Each number is 500 + 50 x the weight over its row's rms, rounded and kept within 0 to 999. Layers, rows and columns count from 0. Numbers have three digits each. The size before them is the row's rms in percent of the matrix's.

# layer 7 attention value, 512x512, rms 0.0284, rows 31-85, columns 256-511
097:566465479574541577524528503449481479567516517490481462512573603397531446474523543502517562521465512394557494541531586515491453544458473493435453543500498489458482476403550475505558517499444551452524504513537579447450519492512457558505531411442490573499501538496483323593483482476392460581422499447472530469494434547487472486543482513556480484494526502506543491496566544524378487573476470427472532481471493504457539524479441523620477504517552411496518532547556468435531508493534479503566520550394496514557507450543524459517478451487465536411481594507453553534517490538541533492479496526503596634401454423507543585521440466451562468507463406524490608487586503553487487489623468470504532397446554444428526532444540600500477497541489561480508497409547517520553429522483497
097:542594525563432513523514561433481456424578410430492561556612486422390481480476545350584549477499569519436473436588481511573541537516474476490525523534627427536493480439500611548479452527434464560537402557527521515458423500430574588545592489462447520540457555469501554464518590453626506510455549526411489479545491523478549492433533491528556396453559502505472493521496557529480482603459478479501542561486530507526522516478431468418507561560516418481480532511475535464492449534604548473531457632500523498460500509570497467500531520510445481460499462495457545538472510544469508448461475472558535419446468398469553558594469441548527437477524403505483574481425529525535462516467401489466451548511585467601530541395494534543418494632468459537496485489469465535548473519466574
106:448587485503597442548528435500554531498525438590447485474478509579572358550442521439539486578535592448401426537455535485516525592482484469492477491449484455507600410483461470519496454441495422448501552472440459533486424490596509490465517450512470439522508514507507476418504487457502555545356429470531602480411520462477488604498465487469496475476531409513445554464526583593486396463547554558435436425471480485496480522557470459360618615488502527478537480512560407435473491486507495479445520454562526494518526509562512587529527499516512501539513474515509490522514430530472549472501517531416421547410590443562498566481511576503514490442531487545521497553508622508593492487546489462451499495485488487468439441534483524524489517544374412510532482478592537553488522563455473
101:592627459467485501574517571590545655545486513430439535405454492532429390466573499451448529515445504520546430550415529455529488478476573466481514618449597507609501430506411499523480476504506511523400484480516536497547518475433474498467461413552511459544446534450500464455467467528520543489492557421512384470407451428395536493551455594545549483534489505560438474555489395512433469490564472570447560504446525451476508481466505549561551506505565489483454572478519484486546523462520445461411456458551466486517437483452511361484453560462477456464508475463591495468472441572634536488512589512480530505463445546527496521481528535474475435442499506571554532513479549439503483471525511453400547445425459469408524535478440484513512540527512573490495559448538485453525457523512586
104:511513486503510518440448479534500536467586492447531515426436546424497553584567482587481556483504562479539486463460544503546536558593466458512507508525469516484539531568427486568491466510478540594529505475471486460433552490465560495573563568567520578478513519527506548568482462529428512523489515545467529443492550481607395558507509496450510537541565472496469529561565534476498517466495453512521527587508499553466551497545515515537593488492441522533422529483451515367587456479469534507444534528540498484467520505477499518535562563499585545513546574489567633589524516543517512475517482503498565443460517450517478541507494505580461568413508475516506472493496503440550474518563428508542525442493475502497459548532377487509530494489522480521449524460454500453495505475539418
106:568500401411557474528491465526498470419499520374529505506477472551521509504599570500524544499537394587470522352447435512468503443456576487512560554538503425483535556543484508531544503509495492531612464442624492498491535502564528486551487460482475509433509524544560541512440587508511518418475481495526442498518570456536477409478479540538512515568457529507472477448531535549528555378493583493448477506476501460513529469505530460589625516413503502485496554448552482456511428605521439449451482553500550496548427559525501516450513500451471523504557486408572515486577492536507454487406504580623575575528478539491423429490520571480556457490484497412535528513576624448479495483538554510450523449471493465390541602554517507553587438554540417575467522497495443495466545429516503
099:425516457572598431461467497507485434539564588471544496478490535452488519448473577661456388480463414428524516540492487448437488521485512522508532563496483440504428464501451510468516496600489600446514502558512540419449432532645525515500448487488534458510629497587651533489418538374442503560635362482522519547508537480457472530500488544502448487521524544513576488558505427523480442480508477481440462489437487500525527557437485452562416475545471509558535400486456422517615544469544528503503554629456512567481569434628530528540523482521467515458456545515485494476504507485445577549442473556443464453486480433485535456509454430438635629524466486466512471512509476494428525484487525521448533558511453504523497472481498441524483440496525451607531504404569468519592486477535538
098:471499425500479518511475509470554436452609425494430423548586452531460561589483463375477500607483533551391516417441479539587489492501454494540597446494580500506554513491541508489541465556642395550469430507569524478537455523431531496512510494578516501540521514490471512486432449637438580466469490555540460481435538409533494503478513553551538498522524511476527523488546501567531550490539518594548474420504471513546480519518487469412546519530393521426474461546547538511447497484477478534502548525549537585480541568368454505477473418490551579498538503599510498569459564438446568453460522442479563518508531599457437492474544456538402411562476558532531513509582493479546531436483520506524535446519567428566422552617522512469525585500510637470488527569432517519425532593452469
103:538488483454460542521511507522579501518426503456469536512547515536436507578506511417495482413545455510478473472505438488434504501446534510456507375484508539393492515538546515584500542518482498481532528466483488508507660481522495489475444495590484462476498492491478547428538452518520492549540544592545616495462534570579474510530451516576479428502462510562464465456426449437509503345507512484411501508519539490486461522511559416483605525515471506475567486498555489517475461568467470474493580504478498421534522510495497477527485534523536455554521502453521418503512487523469497398537500400652393537479465529502591443494487429508492401542421541520409540565478513509445501533553518490472505565451478540503578409407460515504465548578519428408495502498457511534468515488518491
109:349599385544494499575510498431416497560435542496472456578499522453607495464471559517553469491526439500483494507540465547534466459517461585545511549501475452526532465539400479526462596471532453478490555434506423559520512481445456491457574481478467597453487510474548633604478452446568615521476431532522489596564466478540597458457450515441434512519448508481532521544512384518520527501502549481499501551554467534535534494503469484471527477553493481518502519491465494503492482565419523569520482489460535504555541512432506536480467480442539578466515456528488556558405528470639502540536523411493514516451399455483527462430470552542535532481485500491447470461427425529561489514553434456483415547481500536586503557470547494564483436491529546503499441519465507436566549516455508
100:419495567480491530482529486500387452466500557460496450517428488595578476570555531495515459474538585560511374545484624476586524492553474539541553570518493586536458516531480485502458580434470466566425506528461415473476583510446587530535456551588493599482512531454540542587503482461600431555413428528565551515482534640570519529472476500556488477483461473460493552578451499524540482564549459519460450446507524572548547523498509514510446481514541473530442432404523464527461500487446449495496580510479537492516448399566535476521447473499561489490378553465498489455525620527533565469515461533506451401526450414536453488519463483478420387504442447507491466491494499491555509469433433462578539506515488545483461612509482519497522591498455519488534552485514536406543522599501481
100:553444533550359545575465425475537467470537513508505548551478582477502531449474608433482551399520517503464469494528503436475475408575544482481564484512466420528488473497531568485548500500388460527571378438629459550522601530370512444459551477462517450541493513584532428521394494580584516468443555462484434583520496457521440478469449506509510449457485503483426451474475432422400520575436520522507524442479499527445559501508463366395424493477547534488495477512525479533437485549532509553510486498490488575386510545510527538490574380450547484485630531437472426567397460466487451570475560492589388428526549485517552567433494546459530477514501485441521525511484534501503494593494519479484534619506522419620497511499429436488444478604495573598509473491477456489480515443483563
102:446474422550512463481531534571591453533515594446488521521484527551575509529480453553472434557503488545505500599452594470472493487380415584488436501434557486516491493507533510474511543549486485545540467504512482543397492490572511487452606550463525516526598484511557556485421507571414481465561467458516472517492509412554509620501548552442471490539488518479439444381510535488426612541500541530441476474391522558483544518515454436517476494591422485481442500496516449445587579389450492570550513584596490555470602466472372518554442470497564554451513495442477580484493606459484541476506417509478463603501607573417467507519470396567496645500517574469440499520540463505533557476551566428413528544530544507437478493481486478474541482503593453426506511420426487460487530475549527
104:559600444519563536427499527514554399514465587523567468465611489459448487516518500463482510647462504477479503480437605479499456591481482484487493504506495542534521490538524464393596525556485480556448430527355544504512527481617499582461521487388517463533567522442434513505477509477519425433437622500552461560578553484494439473533469447515470515539532537521526507498526595538481461503427398402572545548469487441411463463451480405539409478485406537503593527521475476372447431466541482472440525473554504471582577455453559486526550375464548513479385483463466496617555551504568538444496428492591511471398409500501515490554490431466532591552508532494492481474543532462469489458578538558495537560476526485587480538432441484528510492464447507511484506434499488535558472415590501
101:511467513548597464517457537505566596534400498508577558499580492524449446567402505525534488475556507487565573371600472511485475549491554542512565523478483420502471464460505397526442468538478481509492542577569496445559433454594479529543520500481496523585395557486530567385562496612464495476499478426512381497492526592553397481456573534497493470425519548461463545582493538584454513438553482593402481579518545409530523508542576532497499520506481465467435436493469500519564488475520535455476490512509503501474435578472473449497497648450478567571535459481550472514606441498541433493415465480450593533398414465516463450563533483509474538517492548437507577578472564444535474459421532535462431439481489561557504523484530557540464515510557443454503517519480487568445482521529460
113:431324526559507518414508501506419416521436352419532580540498649575481499480447537594490464404456552513516540577539485491526496498456492568465518508509467443445540577479472569462512528522539481550577541514416535574479492468522525521467561492522508603523509469541507575518512554519641415586512483556481530450517567400496468467486549384436503487505473489503517473387483433501509588526452493453524447619545533530524505454522505498525471452599482477525467503480506443592564549561555517588549452441561501477429512456470449650498510479453465489503560522573528530471478568457459416586524459499445488501601442430435518493465503476509519484512563521474487532560451441507507498567524587583518467463458498622419525450463488445436500478541510529440529513441459535549483512518484525
106:451405415525469575413524493622480514484484554521521448467494582539573433367445485467492517579445404519488460444517487484517507425512566542509549580464510517509496432473564468400572601467511520541539501481543462463484523503544541446524556412486537554425379552537432414643413449523637449431568477513433531465526413568504521609489450545570466498501422422524476485402525541445485497584550445484531502387466540513444523487527480476477453501499570516504510543486476448407483474476571443499523479526485525413500534495482529435534481503519604553511426552483527439473603452553567418515486466604545488567531531545511528501641519503457541533493405536371515471457469494472580467547425488407554590476479466572540465469525430495464442519519573500498536452516435491478587482428525456
106:483371586460487467495498521471409433408569548452508530537466543405469569481450421517498487417451429491493451465466554454507474451541461540487407416496363473540545576503527534487506550530485529474621503457533491456526383479504504527545494574496519472525613527515542450502536480457379520538584579526535505377422540559517470472482511595532501552492512535439556546397459479461523431583537569539443434489490546526505463474488468486544501431412461444376574554551499550524476464467540396482601441476449493481530603459514438535483460550539504487547361554585531498448483475575459496499521551537574352533483500500504486463501491404497555458532461534458505494523566564519451511557479547489463435440553457465477509539572474509580577472525480484452611523509502498547413505489462534
103:519500451499501476546499555517416460303506496596540445455507476502372480362591506517461527473535458566544494459519551456490490458402560528476524550560630405465582499536478472388532549536492541541526442519460458466471534573402504541432540517542487484451465524485506531576554473537513511474525571360414455572466465511506496481504520512477552487495463517504475427465529584451424582475471451444440486502514519414538555510495495482556402445531490570539496538531462497480458551434584498549449507442531478469394494463441417517559559525427522472457528521477513488467490401424514479544573539405533514470569578515442454520520526562479548448549621431521465506494520560499464503593386520557459520587549574587532518608587533414537542501464515509552523495457502480443486554471545529
108:549531414489555500522485530533569498516574563381460523521488496596386477607486500555519534536471471467464518529443431493565492523462539474512418381460551534507579566537573485553449590470593544582360537485550492522473570530392536544458525471430465496514525485398430455470561488544516490513480613418549458493384502549498468407510555556524462499544447507497466433543467438544477488564451481519518461559458538472511472464479486505465502504519436515476486585511551488528517510484448492507589474485486527588478547515453492501500501467481468468529470526560472525403533527427493502569554577493498493471349451453492511487451507553476467444487500520474556511539461452496622463495585653497492543500441541570495527513320480517533460391536431519512509561566461552556562498435485534
101:604469556479404469534532549507465446610469572478521485390517518490427576560580607452488434505487463537532590481453571464593534410513536439469508483482447423551511581532601558579515586471518489470456463546367551510531462492531498512542442520559514482578443517445503583448598462461497490555577534521514522496552441599427398428587534548465552499499497592510549474454522438413549496432522484497498471425496513445512498464471484441572482477480465474473492489462440558531471593420490442585523490569467452569543535498444551469504487475540492484459438447512459344448471535435402486445541471547607528467533417477509504461525486572513466429554540424496504471529600428497430505557527504548429464562467517465469487534542487464407503537536516441461508514521504480428516466521528520
103:539482563560554443407543492517552537563393392573526553431525522500503393474576462424514565406457480477446469430500478528468492483562497425457477519529450463517468466496501503498514530438423411482511486499523531489540594546500452447491447503445351401462526543477498576509626491359580425479567592500477517446504522569432508512528525569503468495572572477482493457495507516406475469471453509495498498340498460461475485501491486459545482482504542492432473458527518540552575454437646503505536428526559452495529465589489443433479534559468466486485365422484560468583425537494467459519579541572538473497560440427463497393575522502510466498454533487411482473463483428507506492491464501533421475648439402476422472488443441521420507458444481459467608518522455470432575479498503537
105:561566479586531483492496445442519442531525409556551568497559636502488464499494537581506425480480570556538395544475611468473498492514556576495540486483501541559548486504494489577507493465464434535584585501529509468482586490638516485514446468444499525413463513514439423496479392523627469485552476533440601510476481557592418510482556572488482527467483473464548504486464476548402531417527558503425468398478487511440484496474467446460549539557540490498494484441565526495549556431497442584442520499526513536453413546575545476475477600539522518501517463492461490583504501500537471445450510514488532571467565524480472534499546467526501531485570480473463510470526569511512537528633499498516489523438521394497552478501524464463506564463461514466574454417515403495468465427495489
100:561480462556451528435571536480573509514538412522392491457503582601472499440486493567470518464459549534516465552414508505400481442539469551518600512547489476402470430505498493517534542557460481481404456481432445470519504504419442433463488606463515483469462553520438481407475480458564621488570563566427514477533489377461517564433525536482474469473525439516471539531467508446472447522535581529471555458571479551481471425464472655623462519498439514481580475529540452467408474395488547488458496499481509485540525554476462510507512603534488452471505585526502522541477544531609529488597472416453550517554562422429471458549490374503481504529486544425484430513504528468470515536515562415476501483464440409521470528457416461389546540463504509444579513478507550564444542524532470
097:514493539456583509491507514587573477518523480539521446574549526579483581648546514543544455506493606545570509565480497459388510397463447542505580544531421520405441529506467582413426473536521451474460394482511520381575531491541510452476471495466514436407444537511533488443434556540434505358525523524512424576449588450481466455558506510520458615502557549476510420581454501463466505430518540419461539426539505422518449527537448457594486473421523527559530450426524522615480470608486493510547527560457484457544538526557460504470468428551543499527428644454551495492447503463521471607436509449458456454499472522492440365551522528456501535591434530492538477485501437510482529478487481518471415507480496498498506491545447464440500493530469551458525547362464487481503487496499490
098:506488506525446496562502483438560510543492409577488475507451483562557404466525554505486449410565525494596604532510449503505465531610472444448444481442405364433430404463506531549585542559491475395401566448477536555420561534478453509452482524491475383492404461511492579519514416551541560526538537526446404572463480496579499494417504501441547527447573482461556508537520534515522581579530539482517514469597488610477481494469523447439556458483520447516482467514446478448523401440528516489377508575484519512489545596438465532514471457465460530391601438520472391534520497505523513509484563521502499457437426525560459570422519382487490573526472488431499517450496468538484447460503488460508438472583428532589547499494485518442504572515413461537500493560475534508529551466531487
109:418600399485539589500510507518500517435474481387504547404521438486551592579613465576492469649597613626532513497540459452485450518493576436498452442509422537483471470527420515507578490463505548471549465559539554513581547476535458468534515494473537452477505457468510460492486492485510476532527529481507439576522525479490436432537483570476593524463485584490479480559478568480507520471497472430526569494496511544540493516529484564593496394575529546442424548490411473436509505505451509385462584492459527520555470400545559477580523552529523564493542558514460457397474577487474520550500509540557502571511415617535462517472483469589436522429557472524431508531470546516487502514582526468563580559506478436507483437494525483476489483448577594415454488521505507480406506394508504
110:515494508556540583534535451537494518541525513536522435539528440466477404437437485452445570444518491576504457568516451493471489519516517451524572510563556463402530551505501496451523613498517554577602441527561579531456454469539440500562516510480510424429472550548438595559526573522544525516531487651545412575605417518443441558494465447480517507455465463490472529496524494515566389453429562478519477394554491479534533481526515512471539500517459516546567576483518469429439461536537563615493592536486476489560495419509540575482493543549420493555422471490537523570434569532486452607566466520483488583516529552448557520596473490548534524485544421491527410502457466483647459448642397518456507456536478611572409496435486431584508439470429487538414457502448556488478497563508394
100:402457501555491549414405520506502487450361504562569538540551455449542473458481457521511458486580459467464536500566550450520498574533439513455493532477526499599534463516475458470540489484612486554433508506470546430388501453587524479489438570441439530579554482556555549481578524466550427501440568476567500515606559542516498488593442516518554494481458447586544577360432411539564539468561329555475454388542451519481499465519524466395452510461454481471477550546471584467492500512535497557403524464533513445420541577426500363544509531469533508469521524447518549487477489565567562472442532502500513524530461594521443441435486466458476479479573399496508485482523406441546483502567491525574527612511456519451486547573579533505543583415502573522443563429520534450517477513502476
101:555422441532439543448556559463568445542439453406463540469510622468487595444486488440474529594569412555518543424516426435485502540454496529474462582439411496503540470434500604556483520444578494476476391504455520485477638467636545436454448403393554365513521482548495431461449497501485542485591483541536607587482453507482408578550542550487549569471557513438608558528511557517490528531500503463527423368521458440481465482442491396549457555526482529532494485498454534439548548468580530444536490425488469458516464551478515520527544483531613491485515490573559507446530507514441493438454570462575455500588500613507495500495514506502458587410409514479522551514437471468466494555488470453507502550516373490439549450442420536526444545448520561488554585462478553454415559494531510
109:479443476565447486408472489529554474480529447526509463510572455501508514496472466520473484546461510547504451454427525382459508435475502565483459551493442408428509476430504442534584556529456411561458490555519529455491524456574440371474558550437530644496527482465542506583489485480462433535513444616432519514525516494501485555460530498458454583502567488435615498537517559519484546471484601461548490607413495480506484510515521596579577466524552395460429512502442458432440412516459424502472534486472562537500604589480544391512491509482545524512457524559459610536477618436531558608494496516534605460376543532507484426465518451455525497482509496486527529455516474482538508460459481560564474528485414471482488486585433541498513494544494457454588484449510439504601413479490501
106:598505584479466504371471486507450449431533418513485458434463554526453509463482543527535422543468558552571482578463490545491531469465464461483486516484441508538560561502556484510457518580543433503561536458421496488465436531561492595469525489469505460371501529551530496462516389502554566524493497622473433417510495505350469577570510451510551521498556442546412565549528359507505521474619469498485520509572524483518469534524492473494500494466409557476466495536445544531538483476492477485455567484502500554420401543461458412459468513538472490529439458547513468543522610541488440511442570491472417505552521495503508418546524499572421534449425497532495481420469487584426491583442423516457552478494439462519472499517448508424390560404504466486595482612513470512534488456515468
103:486495508588588464507513559526456499412565471504495485559463527457534527473463464477480525485465427509454551525538488528625484552460469450441577523483564449547495371517450576453481476521556488403592509498491496522569417542474509468562473436447543453483502502488424434532385521513556629458424510529405520549538450494525547474523399513481566552474531508529564445560506563524565459342522527526541529525550464463572494539502532482566573482569471617535552511488446536513560394590502538552471515488458458413463567458522549616556498472526431460502526508531562567583377533500492480440503560387476467411539499504420477478499465498557609555442529423564479502555481576509525522522533469508436490548519473579472451556430463533530529600461495518445526533487630480510452489478489442
103:580508494437513478545461559532476560463510503444491528542509488506432625596570569479492581489515407463544515579556475458460531443506541430475501558594503440519508462504492387507526432433437432517564509484592482530483553575386494535531499527532496480427438510507617528513557420587535538507526368477459386514534485535476441479487508503599571510500400515501539452535528449492489571473507551478432497481516457472490501478485552554528491445505487430476472466542529534537528591563465464525508516409505531536492429603457471574499502546480463541529555507508500472542453510560394520406561560573483488569549450429496569473481507558561440455500548462500478538525592502550409469529500662578489442578470575438513542535444506531540542480448504495498541427561490495425393556450491550
101:477447526495496527496493515403516476583493460495536509447529529550509529516515485480500549554569538515477458423462386556472520442515498499484504498521477494522418428514517450466437431392509488431375471521482530430551537469488503486495429501572566442534505488448512410433497467522369572453529482539502537529485519531441535419510430574577452487496607523461560442521429521498521465502539499528513450407516511465576414471462494537484419505433445474531481490472491555553517525523472415508506463522529535385563550541512493349468489505519495446547450571563526589434518450551531490471451541501496564502573487508509419506444470522567466488629507497539503436533418514510415532522505560424420517509472443470532564567513672524446456588566448550532468564442437481472492519431446475
106:569539432444379482458549430580570492543549591476490464454423465535527546497555541514531461466481480465449422361550518559500526558492556598511482591489652537493499572525510519396441449429502482531500456422447544584446466464484536589583441439473499440467449518555547467479512537413482546491429434564465500534524425492530471444502472410509523434480455444543422512404520556484565488422502370520466459583508528593496472510473435428379500596514456487464471600445539514467437566534504562488401515408566484559497396502505584474491459596464542537587501499528507553517495437538547454481485450545405491450495516536499494561535489486505475484466458508431486467543555483431617485450483463512467611494510380555588444523525580511509516591550498406611527458511512494474400495415537458
084:530397577472506477492583515485476520598477587421427473505489521381464434432554544426486469506464459510533445443517374468561547504450499541438490533442426515520420503482587463440483448441531541474543495406501513409444519538562481577502555521451383476502542558510493409534583475431589377489548496506476564509474602592425548522578519530475582456551332508477479480461531426520468533570441420576423475468540555524544510514499537455470593456457487487399516490506553504513538508488551525526561478487602518490424513551587540542405527500469606478483442416602484463491508453433540416557628544535542499539506508499601475524512549532476461524500545471477549527424564584457443531461507542516467487529448397522507530532415557448399495434473506469557556451559562528459601543488532545
105:396366499438372527477530398567499523463506419494488454492500512535615518576506522577433425455503669603538462557485545487615495505489553521509541517479518551554470489554533595460570444604604463468498465519549514492401569464540558575412444532452470522543604487467561545518495333561534420540472459521505537461506484534553541452539578514497497421478596543522496485525528534454538501450548451547458414424489510534478547567478511491524506479408386501430469482475523517527475527450520493508492502464511481477499467446464446488499560408473566508493510470531496506484508481402485482497482444502496494483538428484496431482458461340454452465493445513434497443532520469493460498466476502525571547508506466455581382539447531610486518485541510616383473501498476467474540522558518536
102:523441471497393526494465475536507493493478575471564391520462496524547437525516515522513490535547415482473422559452476546580526456522524555494403519514437395484534568535484485499494437419367446550547390492579510494482537525480484532535498512490441536554441515414488558521569505424486510488578388560514524497464538507506462512506519497423524556553433577495477547521505526486481505539417498559528441486458491509440473487531470569503525478451511534424383472467484444466576580582442485625476545540479445542391411437503581496524533407474565518497578513476486484562524560485545472558503475492446492512561541467458550561421491601598510535495521489499449535470556491490539497593559487389560466539498395428567522501460529477474583386511535459504499451515410508490508514471514521
102:510418453564508503537545482416509430508445438525449538526487551412512547498505555490524499432520596462497533538486451596568481463519506429513563490499476512475459509549511505448436508530441543456504458522478494481627580489453534564579507476587452513399553516470520575468585532528461495519570545470545527524511504489465447424523463528448511470500531540498508457546465488512481515399484505538389484473557486514504466530504509576597488554446468495527531504458538431571498512595559536510519482448493499516497453508584555599483555528483396456470606538527502590554514519485469453508503478393619507520530488486522470485392503448501441442556552502553387427463501538531417518464540580495467554482442495477392618553458542407457508463470505590437520553467534505508509558438495495
112:512631443440543554526485521437484514445454395511495592449545603406432500555464440508488486434615537472499489557540587476438456474478496384508509453559444498508542460475489528513514414492442543588503431465505482587539520446474476509519543372429516584487523485437494387503475631412524488526419607476552513600441579511510445578470532498510497531497508505438507461538538527542429468501452505439467455486447467404483537553496479526622512449516558577568528466474450445426489570533471476325554545555547477394500389536602564496562446515517444491532545431458543576482496545510534525523573433515475492510509616494438467467473536599554540492451494531506464472477514584480515483513615514464533530503573569480409499483538485521555577377498498521433413477560571470458509469517541477
104:425542491480478568561460487547494467435470600515474424485489473549522504428494504514493550401481486534502392460451550481497467493450449553527475528565402561451529472551461483463459591554484484483499494458456487611544426449399474465391506637509544538462474543495535543481506529539581502576443562464536505617537513459456539561454537554419494567449549479479519498436489518421536469521561569494553528601517449474466554474476453430451462498599472527513457630469500535492477538488495557501476514548508513382536524458541546414471514479494508506526366516459491564516496602585547478509518496522561504524485539507466497474400534521460576464563484569505481548511603493506514467514466488519451516499568552490495452591434523562568554507583537481524400470536479564484448473551520526
102:648450507430510509478495469537519543484478605462468506458494436533601542555471493468519523532490517461542447508512508532515457416514442567503392473371464577422519517508500500557476593438476524469503453506472504464495553510545477539634575488476513566420484469484515488567440491497467506433530528490444618584517442590422558486450516545511477543544558458447512493486503474519551606532457469509515508546484547595476495475501501413556456469427417501497456619507490478508457509497452515501530445544497457471354477403509482560534510461540523545493472497480461438551502507483563484502524567469555402418560517539482516395542465397547490577523604498526510496480531536491466473485503457471530424497537514480487517404381492507530517402574495495470491440455462479492424575543529443
104:534433573435415433505546514503569486598458512511490507502547488604537469563461517507461483541410589588498493507472529485493494388485525535526466491497442550434496389466522549525431493419572541492389572458465511411514581517420486521549493538465536507514490476509535581485467411457463500580515550543435451573508647516516492524464593527558501507548531424514514476532517568591473558559538517568471522535522555563506490467510492446547560405463448503455553508475498552560522453483422452493568495515517527534419496361477521500521507540533515520489477480532438456544366590452602444571477457496505479455458513507523441400495489447448405432590434499442561533472612461499427496528455490527536500436402517520501522468363485473379413488499515506387545538483567487462465490478548506
106:407500515507507476498472497448544532477547442471518522469458551512533497439458514567500456482563537543532519469479571418427527471545472496554507521515509463489494562523440478528524338480492534560541557516492466512388506438498526577468475502433544557588519493517589513508507424557521452589572499449517412567508500332507476520504622511562450485498519481492509418480516509546466516502490613481422471621532533508554494429502492504597528493512497473545410534481401463465484516397529549435495565508584556478497555500543503390478479415471385461528575568465476558431539409489464511532595509499410601452490491465489464581480489516551483551472458501520467463555441497523602515487479556546513493436486549504464477394564509517498481435549533562496524450517562398483604479495573565
096:435612452509500567434481492498450503507549545426541462504534540488458449481509498440555482571475472583428471439495493563490479563588495557459487497623546473474560571520495538438478410459453385485505480468413470571463547463479498549481545513478448481527499493423490553528628562481505536468492551530547524441451494503552471484527523491477475449465517528563537525575544447432504490511477532539508494551491504564554449460540536554437515484545558583419521523521569502524466456508465435419458477535602501440594536447438532555469525580504582399484447449448549484451498523470477503507467529407500447436496519447580489425624492583486544526539447475431532458453410528508611463482523504552464487443499505448587458402465524521490475552463467466461424531640525455480471520421464528
103:437467479497612457510511575615532530486468570541531466431540458644506423521572472500527507593418566531530435541455548507488483538439524496502476537538499531484498491472438494496502455550625574564530483459500515525499526542600409501473602448531521430406481557443500530407457533534407517530517461462469362432433491505548498632533522576479466584464605550479395422490532478507440486478485407484482537571416455540515504496492466467516374534460482442541551527467494480444548480501478494439586586546515554520511439554472378513464486441507532537508469495480543497448328550438425507488473487459528520541399464548473480409495447421428505448412574478523468582534541484498361518503541423468459492499557526374525520532419448531495438416476487438457512513525444491498436542462494487
104:540507556475558465508516532571470611533485445509550458467558489542653555481479482564476567561483460518523547467566449486436533453530463496497428572577442412411442546591486501568540366471465495546373455456645526506545484511465482453537469465449506514595430549469540452433528560455499518413503489478529388521435615544448498531521573415487497462463511485577487587491510504458428482518507545500579462522481523434519501498487547561462503434549559535504536545558480518412483506560536520573463456418453501501555583576505563457474531550548495490495466472486564534459452455479452497572464509496566531553603494488455544524481554565581527542484537500446471398541369484494486499486433458542556561529507437525436538417539458482587542526534532462552515488523398506481534472495492535
099:541543532532598491581489502569539429462500530533492583631598576511473514449430439374478482618510488539490563576478575513406535483509443497538474494464560465500587556464459476533514426507563557464460573476500512475475529539553494439586540457479548414471474452498511519499486467437584495493548412515513501426534526497574562498477533502590491529496470474573591469455507487631484507508522558578460418542528549467474464526487490437456492497477463531579472531527583505473484532464414418496617533514533501539444457557559592639512486580501550569504531464458566452463605451518498444497466421563437477495476509518449501550628482544502463538470485486470542514472522524536548511474565417507502474473539549502591414453426514513553514508479503459461513476534489534514429502490508454
104:483540555519524529604452468465447510524427479518445494503602542613486515491490469460560513632511499495485489531513507508567475474502450517502412466381489522512563520580514592476559462451527531463436512519535434459528485506441424397364617574459434535611589503512570547517425486570500543459609552470533500474546529422471562498534551505538548568533486499532457552384498541562553554520528462538486441393555500572471531495500466472456517514428440506457550481505497546475508513492439556543504537469569501435495453495477417536530573475471505565500561572489470528472441422390590556596558487551526517553543576620455485445401516502537466517409536538573515418522474386554487477516485438501507473475544551536457516379592516525501408480539446578505487520496490554462583506434529525
098:555431537483464501508508427511495562468392476629475522495548522517530559466527513438460564504558508426514539622594496597502478427533446462481469513468560579569553494506466548602428499400464454405541462500563419536562505556533495472585499579566455549469487498513474376539562406568550480429382528485494532481491534476581526596526485515434527513461409459468414588476512570543558510425543460491554541396553449541455491453490505413460551509452483525516529415518577488440513510569432554524442558469473467522465402511455467542488539481553603534528535479531463453396549438427536469484542504504491468485549570487515453538454490409586454480451581545501544496519498602536458532522493532459536471501458401505520495495499446442482477490476530618536475478406508544432513549572497425
112:548610474543583485460571457477496489572561597522464487486459529574485457466470510527385518450509478430454553471473379434436501558441540517530519476522478566472561515456637451484541559486539417412510446542457475480560415513393481465567491442373458471489528522542523544481532401444510555442466491477547457481527527544518546592488498543479485472489448555539456434527484499348465537467515440519535456524446481418591534551465489540593557494454490438514537537451498481508566545513526531490423599520454545474472419491516464437517528470513480544458503495440445407554440607458478589476521612471519538615549427546465426400422532514487549462451446428450413456523471585473508510515515498485416597608509438402488480513474591464459549457393520418471561440571602454502444499472494494
096:540491437497475478544474498499535496561442527533512459499576507485394476526457547522559513493521471521544474401575442477522526484513544465487437441530487594564493525534514486530503601420430473490483586450569498447487483488549475478546541505542443504562511565510491527549512533590633481478404423546596460497563519440504468558488540382614527470575473483407446512520533551535479496547529441482559470529543525538508471471532530524460464589510502401500510520465448587477467454617490496581503452525540531502488457502466571484430519597536472541509457581554491499455564522580560506505488412563512496474518608587520473473490486536443478511372523614560403431512561569523516504476462413453563536513554494604471471489424448489485428571497476518458449542510552558555439525555584516
100:372362472414554468507417484581494510587609557570506390526529464499448476510503462474459556509553549533556559474523485456488514606556480497549633503507644535471452515492559522483451474498453521523599474549426485543500475514525515558488463636544618610474533505529508536458480452557528540532551457512510567528470496419498462543434559475477493404447463503478542518538444564420540494597502386498475445579554491527579479547539526515523543480437481481530488465525517545576497591451477512586510465389513532445498483469411491545575487522470560526578460519473551500560585457441480476553503512455445556554561515458553547448518469478626437490533502521430514485541595566505504470457519511489529500477545563479553428476513550441565527515419422493535461508553461554510491524529545442
106:491499438424433488480524534481399576515537452541494450489512513434500427564487513480527566551527565482518465554500477502527520500538517435530497444478489546409480494452562484594486472382569512524391430566483510524535538489518484476512558616552548469534468497568547499480488398593523551523462529554444587467449555436499461579469551428436542508508549540503460575548526500471508430388519541534538483471498462532473467495458503562500492512472463523427510415503412494438401450489478539570455492563456503427547352466338487462464504532514553515555552423514594515515507537387486523507467487470454465540463568463454524516543547460616470465393516499520512572545523500505517458431582474535539511401504430430487416410563483525541550446421500534425517475469395534522582557403530486